Weights of a small GPT-style language model, trained from scratch on English Wikipedia.
Size: 10 heads of 64, 98.2M parameters.
Architecture: rotary positions, no biases in attention or MLP, embeddings untied during training, normalized queries and keys, some layers without attention, local attention windows, exclusive self-attention, value embeddings, hashed n-gram embeddings, a smear gate, capped logits.
Training: a variant of Adam for these matrices, 456M tokens, 7670 steps.
Each number is 200 + 30 x the weight over the matrix's rms, rounded and kept within 0 to 999. Layers, rows and columns count from 0.

# layer 4 MLP down, 640x1728, rms 0.0513, rows 559-639, columns 1056-1103
129,226,157,192,113,241,214,138,226,193,130,221,206,195,226,223,164,225,209,166,207,239,194,180,211,215,189,161,185,195,212,226,153,137,156,274,252,228,197,111,152,173,198,238,204,202,217,217
203,230,177,232,211,245,223,232,224,213,228,154,228,183,247,197,208,163,191,192,181,246,225,231,253,174,170,198,240,225,202,245,239,203,197,287,230,178,177,237,183,189,252,190,174,230,179,226
241,188,207,207,247,144,187,222,128,161,225,209,199,230,223,174,200,222,223,173,218,258,213,193,218,190,201,155,185,217,233,139,196,258,131,229,204,155,167,231,204,200,207,236,174,208,237,202
159,209,197,186,206,190,227,222,216,190,205,200,161,217,195,241,199,193,155,205,176,218,172,218,224,171,186,187,172,222,186,161,273,183,217,199,236,202,220,182,220,155,219,186,187,199,237,207
242,214,167,227,169,213,182,283,235,250,225,176,186,196,198,233,215,158,190,168,217,180,182,181,220,241,207,201,224,208,213,247,224,217,202,300,180,209,152,189,160,230,175,222,129,226,210,192
179,194,198,181,226,196,137,227,133,111,204,155,168,169,211,231,258,196,176,245,194,180,204,166,237,154,222,204,206,214,246,182,220,197,223,263,215,144,193,179,153,148,261,208,131,211,192,190
215,202,177,172,194,198,219,208,201,160,225,185,181,249,170,196,227,238,204,238,205,169,204,193,135,262,216,194,234,177,187,129,269,163,193,208,202,178,201,233,159,202,215,232,168,197,181,192
195,174,151,254,274,158,241,188,203,180,228,226,179,220,180,192,189,263,214,181,150,155,204,200,238,212,225,195,169,263,178,138,198,174,190,184,210,246,245,162,223,211,212,204,224,212,245,186
167,201,190,202,189,185,197,201,171,236,219,179,160,227,147,189,186,221,180,181,144,195,220,187,225,174,180,191,197,265,158,223,175,260,209,224,190,204,172,231,189,239,249,212,223,190,217,193
166,198,228,236,159,201,217,197,197,197,178,155,219,174,164,160,158,184,197,186,135,216,199,193,183,213,161,194,229,180,249,226,187,239,133,172,212,167,173,196,223,180,210,190,252,150,169,208
187,198,185,283,186,213,158,190,165,214,216,238,208,217,171,232,226,164,170,219,180,191,156,207,254,159,221,233,229,260,179,200,253,247,169,205,147,169,198,165,184,209,209,265,214,248,252,213
181,202,179,216,183,233,182,185,190,169,171,167,176,189,226,182,175,189,215,205,226,242,233,171,229,133,136,164,164,220,189,214,217,286,165,219,198,219,167,195,176,215,179,159,236,150,128,158
168,241,236,212,195,169,165,223,176,152,259,187,247,221,235,247,177,241,224,244,177,174,199,210,191,170,162,223,198,180,232,178,190,200,166,219,170,173,214,172,192,209,205,223,214,214,190,141
216,195,162,197,246,270,208,196,179,178,212,236,188,223,231,201,258,176,211,240,234,204,213,150,273,237,216,174,176,204,222,167,201,192,180,247,255,232,227,181,185,185,215,202,207,188,238,186
160,226,231,185,192,195,203,231,299,168,242,216,188,235,133,188,253,199,230,192,212,190,184,204,199,224,153,124,194,165,201,166,257,215,197,159,200,249,225,250,234,191,170,209,211,292,160,227
167,199,190,237,190,218,250,212,311,211,225,221,240,245,212,214,273,159,197,177,208,167,186,189,190,151,213,249,236,181,194,195,217,214,195,228,242,142,217,185,278,189,164,173,188,173,203,232
228,220,211,155,182,235,236,222,233,199,200,168,200,226,185,175,198,200,142,255,174,167,192,208,185,203,188,231,226,195,223,177,203,183,196,228,184,164,244,246,133,204,222,224,185,211,206,240
197,184,229,145,233,155,172,200,263,171,184,187,210,250,156,217,181,153,229,140,202,179,163,185,202,138,153,249,215,250,172,246,215,247,160,131,155,228,198,164,285,188,236,206,205,243,238,193
132,186,188,165,205,195,156,213,198,225,218,179,229,195,156,220,251,202,184,224,177,163,233,203,166,211,218,208,234,202,239,188,230,210,177,177,202,243,221,208,150,191,172,187,214,223,193,207
232,149,160,201,250,205,158,195,259,194,214,191,118,155,170,169,141,235,207,231,200,204,168,192,148,196,153,169,197,190,203,201,163,182,213,252,223,179,192,209,219,188,145,241,210,252,151,174
187,238,169,195,187,206,259,167,222,241,180,218,190,197,256,144,234,185,167,178,173,210,217,179,261,194,192,221,233,248,193,196,240,205,164,159,162,183,203,192,163,216,107,212,131,236,199,212
218,185,198,170,230,176,208,162,222,185,199,249,218,177,213,216,212,232,238,200,162,206,226,136,177,164,259,163,171,144,230,170,136,220,196,230,200,231,261,164,177,158,221,175,183,223,158,197
202,194,177,234,162,230,209,198,191,181,206,180,192,196,211,207,215,202,225,187,222,139,215,194,158,185,228,241,215,228,180,176,185,168,210,253,223,245,237,146,179,201,213,176,234,222,168,203
183,187,192,177,185,148,220,234,216,205,211,228,179,196,211,168,159,210,163,174,171,157,247,185,182,259,188,211,157,181,236,186,191,244,142,206,206,214,225,208,163,243,174,208,220,180,182,194
228,169,183,244,252,138,184,164,204,129,188,167,195,193,207,209,242,221,221,257,157,188,121,187,230,197,194,218,151,190,177,158,205,192,211,262,297,188,178,204,142,239,212,240,183,247,168,120
193,216,218,175,196,225,180,217,246,246,179,286,167,162,197,211,214,191,167,203,212,199,193,178,184,204,215,178,208,157,204,174,167,166,172,188,171,203,170,239,210,191,205,232,186,253,175,234
186,228,153,167,185,245,223,199,192,240,201,231,188,190,113,175,183,145,219,166,181,200,204,205,243,205,157,228,206,222,157,251,163,154,210,201,214,241,192,215,171,147,169,138,210,209,210,191
202,183,191,226,275,184,218,217,202,226,166,209,212,214,232,175,208,237,176,124,166,261,136,224,162,217,188,154,191,172,172,200,228,244,272,293,184,193,194,192,219,164,149,226,229,175,190,192
202,163,193,179,201,167,156,155,185,218,183,192,179,179,233,191,239,210,224,177,263,249,147,175,165,195,157,172,155,225,248,226,261,233,228,226,216,188,162,194,238,191,250,230,194,207,201,127
216,255,154,155,205,191,237,205,188,169,233,157,206,179,169,201,209,201,178,191,236,218,226,175,214,178,214,198,200,238,186,252,160,192,191,172,213,191,202,199,210,163,187,184,236,227,172,171
240,197,188,210,193,244,243,220,222,156,145,193,164,179,167,150,264,187,171,235,198,193,162,221,184,200,192,211,182,188,220,205,254,195,197,189,191,207,223,176,146,211,181,201,178,206,220,220
217,184,220,215,173,259,216,195,142,193,183,227,185,205,194,194,214,202,183,198,131,260,192,185,191,233,218,187,175,172,218,244,209,233,258,268,204,193,200,166,215,208,260,198,232,224,200,214
222,148,198,209,212,275,175,200,209,258,192,135,117,201,221,219,197,205,168,210,267,167,200,179,198,168,219,208,216,190,240,186,166,259,217,178,229,239,159,159,184,198,171,125,200,235,177,208
149,135,248,91,247,170,231,194,205,168,180,169,216,261,179,202,216,161,196,185,246,146,244,173,204,214,189,144,255,188,207,199,199,205,192,268,196,220,221,236,213,177,196,204,151,183,163,195
235,250,168,226,237,208,143,183,189,150,109,188,205,252,232,231,219,221,237,150,251,165,206,190,196,189,210,209,195,215,202,152,203,203,223,174,181,203,169,215,185,139,180,188,231,206,129,157
206,201,159,210,294,228,159,221,163,217,214,235,211,198,206,209,178,208,150,179,232,145,197,201,197,153,237,176,178,222,231,184,215,224,237,198,195,181,220,212,131,245,198,234,138,168,248,233
244,232,220,233,226,242,111,218,206,242,194,171,177,219,196,185,215,163,156,194,202,213,151,199,205,156,223,189,207,206,151,188,216,259,240,192,229,241,172,224,182,168,216,174,209,182,257,177
142,244,222,145,197,155,177,219,185,218,208,146,238,134,215,277,183,227,223,242,205,150,196,160,194,219,186,235,184,259,161,171,210,197,181,156,194,209,195,210,233,235,203,173,154,232,146,174
176,282,160,198,225,186,232,187,217,221,217,237,233,166,198,199,199,223,210,124,194,172,158,248,235,188,170,176,208,253,196,235,197,188,230,177,205,209,230,178,240,186,215,186,207,151,202,220
268,151,181,180,227,141,231,147,203,194,204,148,190,179,107,259,243,185,245,191,205,142,222,174,189,176,209,164,216,223,232,202,162,217,203,170,216,151,198,219,178,221,237,209,193,225,271,186
182,168,179,195,155,196,192,202,199,215,255,214,208,142,257,229,226,217,197,209,240,192,165,177,209,191,206,187,226,222,226,232,187,214,197,226,191,201,259,178,220,185,205,247,195,261,173,217
217,178,265,235,223,190,266,181,216,207,213,157,240,164,213,175,185,176,225,193,214,178,230,227,217,181,197,157,222,176,166,230,189,231,239,209,224,194,154,202,224,212,217,211,278,208,152,135
145,192,238,181,164,159,236,196,227,176,190,212,188,177,179,210,170,208,223,180,211,126,190,176,181,227,185,235,210,248,222,234,192,159,190,222,196,185,229,209,238,134,169,180,238,213,166,245
225,241,172,209,230,214,181,251,177,180,169,150,163,228,202,230,110,192,186,217,252,204,184,231,185,199,168,224,155,240,228,186,196,229,162,225,196,220,222,162,178,139,198,200,227,201,159,233
198,227,219,184,172,173,211,233,204,206,151,253,207,184,261,157,190,204,179,214,212,174,182,169,161,220,240,247,160,206,177,175,181,162,202,240,242,215,162,198,236,156,200,171,192,138,226,104
213,207,243,207,229,224,217,177,152,182,229,209,185,197,177,202,240,159,209,228,203,180,252,175,229,170,217,250,235,186,219,207,196,187,133,99,202,203,182,222,198,220,223,204,182,226,231,201
239,180,182,210,205,207,168,169,201,197,114,209,159,118,202,220,249,170,244,225,217,231,206,196,252,188,234,257,200,246,193,194,199,194,234,171,206,229,221,186,207,208,217,243,198,177,209,254
187,181,154,167,157,200,157,155,216,237,140,210,172,224,248,225,162,153,224,207,237,224,185,162,182,219,207,207,219,185,184,206,199,182,226,240,200,225,225,219,186,208,231,210,220,232,221,160
188,239,224,142,231,192,187,197,241,194,226,196,187,201,196,215,191,174,176,208,186,176,208,216,193,231,148,249,235,244,215,192,231,168,192,184,216,212,179,204,214,195,181,172,252,168,235,260
227,240,150,215,248,221,182,190,186,208,199,180,226,143,205,205,237,213,225,145,193,211,175,197,214,202,196,153,202,216,199,197,235,226,168,185,234,224,213,182,226,186,164,190,261,155,237,201
222,210,183,198,200,184,210,232,212,236,170,249,208,216,221,186,218,181,194,212,237,192,272,215,212,234,210,204,159,210,179,191,209,172,201,164,154,231,226,216,180,235,191,221,172,224,277,172
226,154,230,204,173,222,200,229,165,162,172,170,163,273,246,192,172,212,177,254,173,206,226,160,149,235,240,248,228,207,181,209,202,246,212,142,225,167,203,181,193,198,194,182,175,215,160,246
247,216,189,155,210,166,239,143,175,290,239,143,223,201,228,205,179,165,217,166,208,180,151,156,186,223,251,221,204,206,219,175,239,220,222,128,200,215,222,245,189,218,203,206,199,202,213,226
199,215,187,177,187,217,177,174,205,128,148,213,239,210,160,198,227,246,162,263,218,215,176,192,188,189,212,213,211,200,160,132,208,206,223,192,221,205,191,177,202,232,185,162,161,222,168,193
172,221,164,232,227,232,253,252,179,175,216,131,215,229,204,190,227,202,210,132,212,182,216,281,199,205,177,196,179,159,202,250,216,237,171,175,192,236,244,194,230,234,188,233,209,141,181,249
228,209,263,204,250,225,175,256,172,207,224,210,173,181,184,201,185,159,187,209,207,199,236,201,192,227,169,222,178,176,192,144,175,166,144,179,227,251,216,243,143,218,163,248,153,208,237,236
195,224,199,195,209,161,178,156,150,225,158,203,175,200,224,183,237,186,186,184,214,212,176,233,196,207,213,154,238,176,150,184,235,235,203,196,214,214,162,205,191,127,246,217,186,217,150,235
220,200,218,187,166,168,148,187,188,151,170,189,162,215,225,177,152,288,204,238,194,227,168,262,184,184,201,201,144,189,189,232,199,222,232,216,172,190,178,208,235,228,193,164,205,186,220,194
215,187,262,186,166,212,216,224,240,142,234,217,186,213,184,94,191,234,213,176,139,168,179,162,205,226,251,235,196,242,151,212,215,171,211,161,207,202,235,195,266,159,210,188,181,158,149,157
167,169,188,221,231,179,199,195,181,182,220,190,216,182,211,192,186,167,229,155,230,197,227,208,227,171,169,160,217,218,220,161,201,147,187,262,212,207,243,236,263,216,216,156,163,155,203,244
212,189,189,199,231,136,220,195,141,216,147,203,176,240,208,224,216,187,264,198,236,266,220,238,222,223,203,189,210,223,244,213,154,209,132,179,235,173,195,210,220,202,210,220,211,246,143,233
225,174,181,186,288,219,223,199,253,262,264,236,135,194,239,180,195,183,145,230,201,251,226,195,187,201,213,198,181,157,222,180,203,208,198,169,205,183,196,151,169,202,169,175,175,196,239,206
196,168,170,198,256,269,228,169,261,234,179,196,211,183,247,264,230,197,178,209,253,175,191,224,228,249,209,195,213,207,193,197,239,210,216,222,148,225,247,208,191,216,227,135,192,212,161,268
229,187,152,224,168,200,186,191,260,172,227,172,187,236,174,193,207,192,158,215,149,232,208,215,146,179,206,166,207,178,203,174,198,225,189,217,175,265,212,211,105,183,218,173,209,252,192,248
210,251,195,200,184,201,183,153,178,205,246,247,203,210,208,157,209,204,224,175,183,158,159,204,187,221,244,217,156,220,185,218,167,153,191,164,198,149,176,192,245,209,205,169,169,238,150,218
176,191,192,231,204,204,225,260,199,202,171,214,209,180,252,227,205,209,170,221,187,167,200,166,180,189,178,181,204,214,165,171,196,169,199,176,184,174,179,205,180,184,200,228,145,241,243,252
197,239,240,245,196,122,161,153,214,191,178,152,256,223,203,206,203,181,221,239,203,223,188,216,201,245,258,215,215,187,215,138,218,186,182,215,228,193,167,184,189,246,198,221,192,189,178,192
161,232,184,213,185,217,181,224,168,217,218,244,271,223,242,225,188,215,210,242,191,155,213,194,179,214,172,183,198,161,234,161,216,180,186,201,177,200,205,212,199,222,202,194,183,209,208,194
192,234,164,188,160,224,168,209,235,226,232,203,197,244,189,224,229,175,200,177,201,170,182,172,221,163,203,209,165,178,179,184,221,201,201,188,175,222,236,219,214,184,220,155,209,202,237,252
222,159,217,225,186,216,202,162,162,201,194,161,178,194,185,176,216,212,175,195,234,192,195,199,165,232,181,174,172,254,196,243,193,160,229,249,140,227,163,181,201,231,211,190,192,111,181,226
206,219,218,163,184,222,206,202,196,227,204,164,212,225,166,206,209,175,239,216,200,186,208,147,196,221,235,210,211,180,245,159,200,218,186,195,167,198,197,244,188,202,208,218,187,217,129,191
206,250,136,181,202,159,233,225,151,278,219,206,212,205,185,163,204,124,220,171,187,192,242,199,174,172,233,167,216,213,202,211,187,211,205,170,191,255,170,159,191,190,189,168,200,221,155,177
191,209,207,193,261,191,180,198,241,191,166,167,179,220,214,210,147,225,196,149,200,178,226,235,196,163,193,213,210,171,171,200,194,228,191,189,244,184,193,223,154,183,182,156,202,206,161,175
171,218,196,228,213,184,168,165,216,252,232,202,243,224,202,203,157,177,171,203,208,194,128,193,220,200,200,183,191,185,177,209,221,160,250,219,158,269,177,211,200,243,255,192,205,138,236,169
216,232,227,243,186,235,163,192,165,129,232,212,176,171,169,157,224,222,186,196,182,150,251,204,217,261,211,199,188,186,152,224,137,251,195,123,216,212,169,165,194,224,186,201,219,220,148,225
248,195,194,161,210,162,221,184,203,167,152,178,257,198,198,190,207,179,206,179,174,162,175,192,224,196,208,232,244,242,215,213,264,186,253,174,179,206,199,202,226,208,248,159,240,161,171,190
157,209,170,179,120,256,227,212,225,221,296,249,182,170,237,189,233,200,213,199,185,249,163,236,207,202,193,157,170,170,168,171,243,171,170,179,205,245,243,227,182,243,180,230,157,228,194,139
205,146,244,209,214,203,205,223,172,156,189,184,233,212,197,190,220,176,225,270,258,130,213,173,165,233,209,250,229,197,210,209,219,172,197,202,190,154,211,212,148,214,220,216,239,181,221,232
179,249,200,202,247,154,201,205,211,140,255,203,215,175,143,175,243,192,244,220,200,148,126,168,186,220,227,212,229,243,168,217,129,199,177,181,266,211,159,147,181,161,196,206,203,186,232,173
189,179,181,168,222,294,182,150,192,177,230,269,223,195,163,154,158,201,194,252,223,197,203,175,144,173,246,211,225,199,214,213,197,188,240,201,133,186,191,200,184,215,166,213,215,201,180,173
215,132,191,220,139,180,178,254,174,185,201,228,203,152,225,255,186,225,200,244,157,227,261,224,206,212,197,173,195,241,201,163,238,166,206,201,238,153,168,142,168,185,199,213,205,173,204,191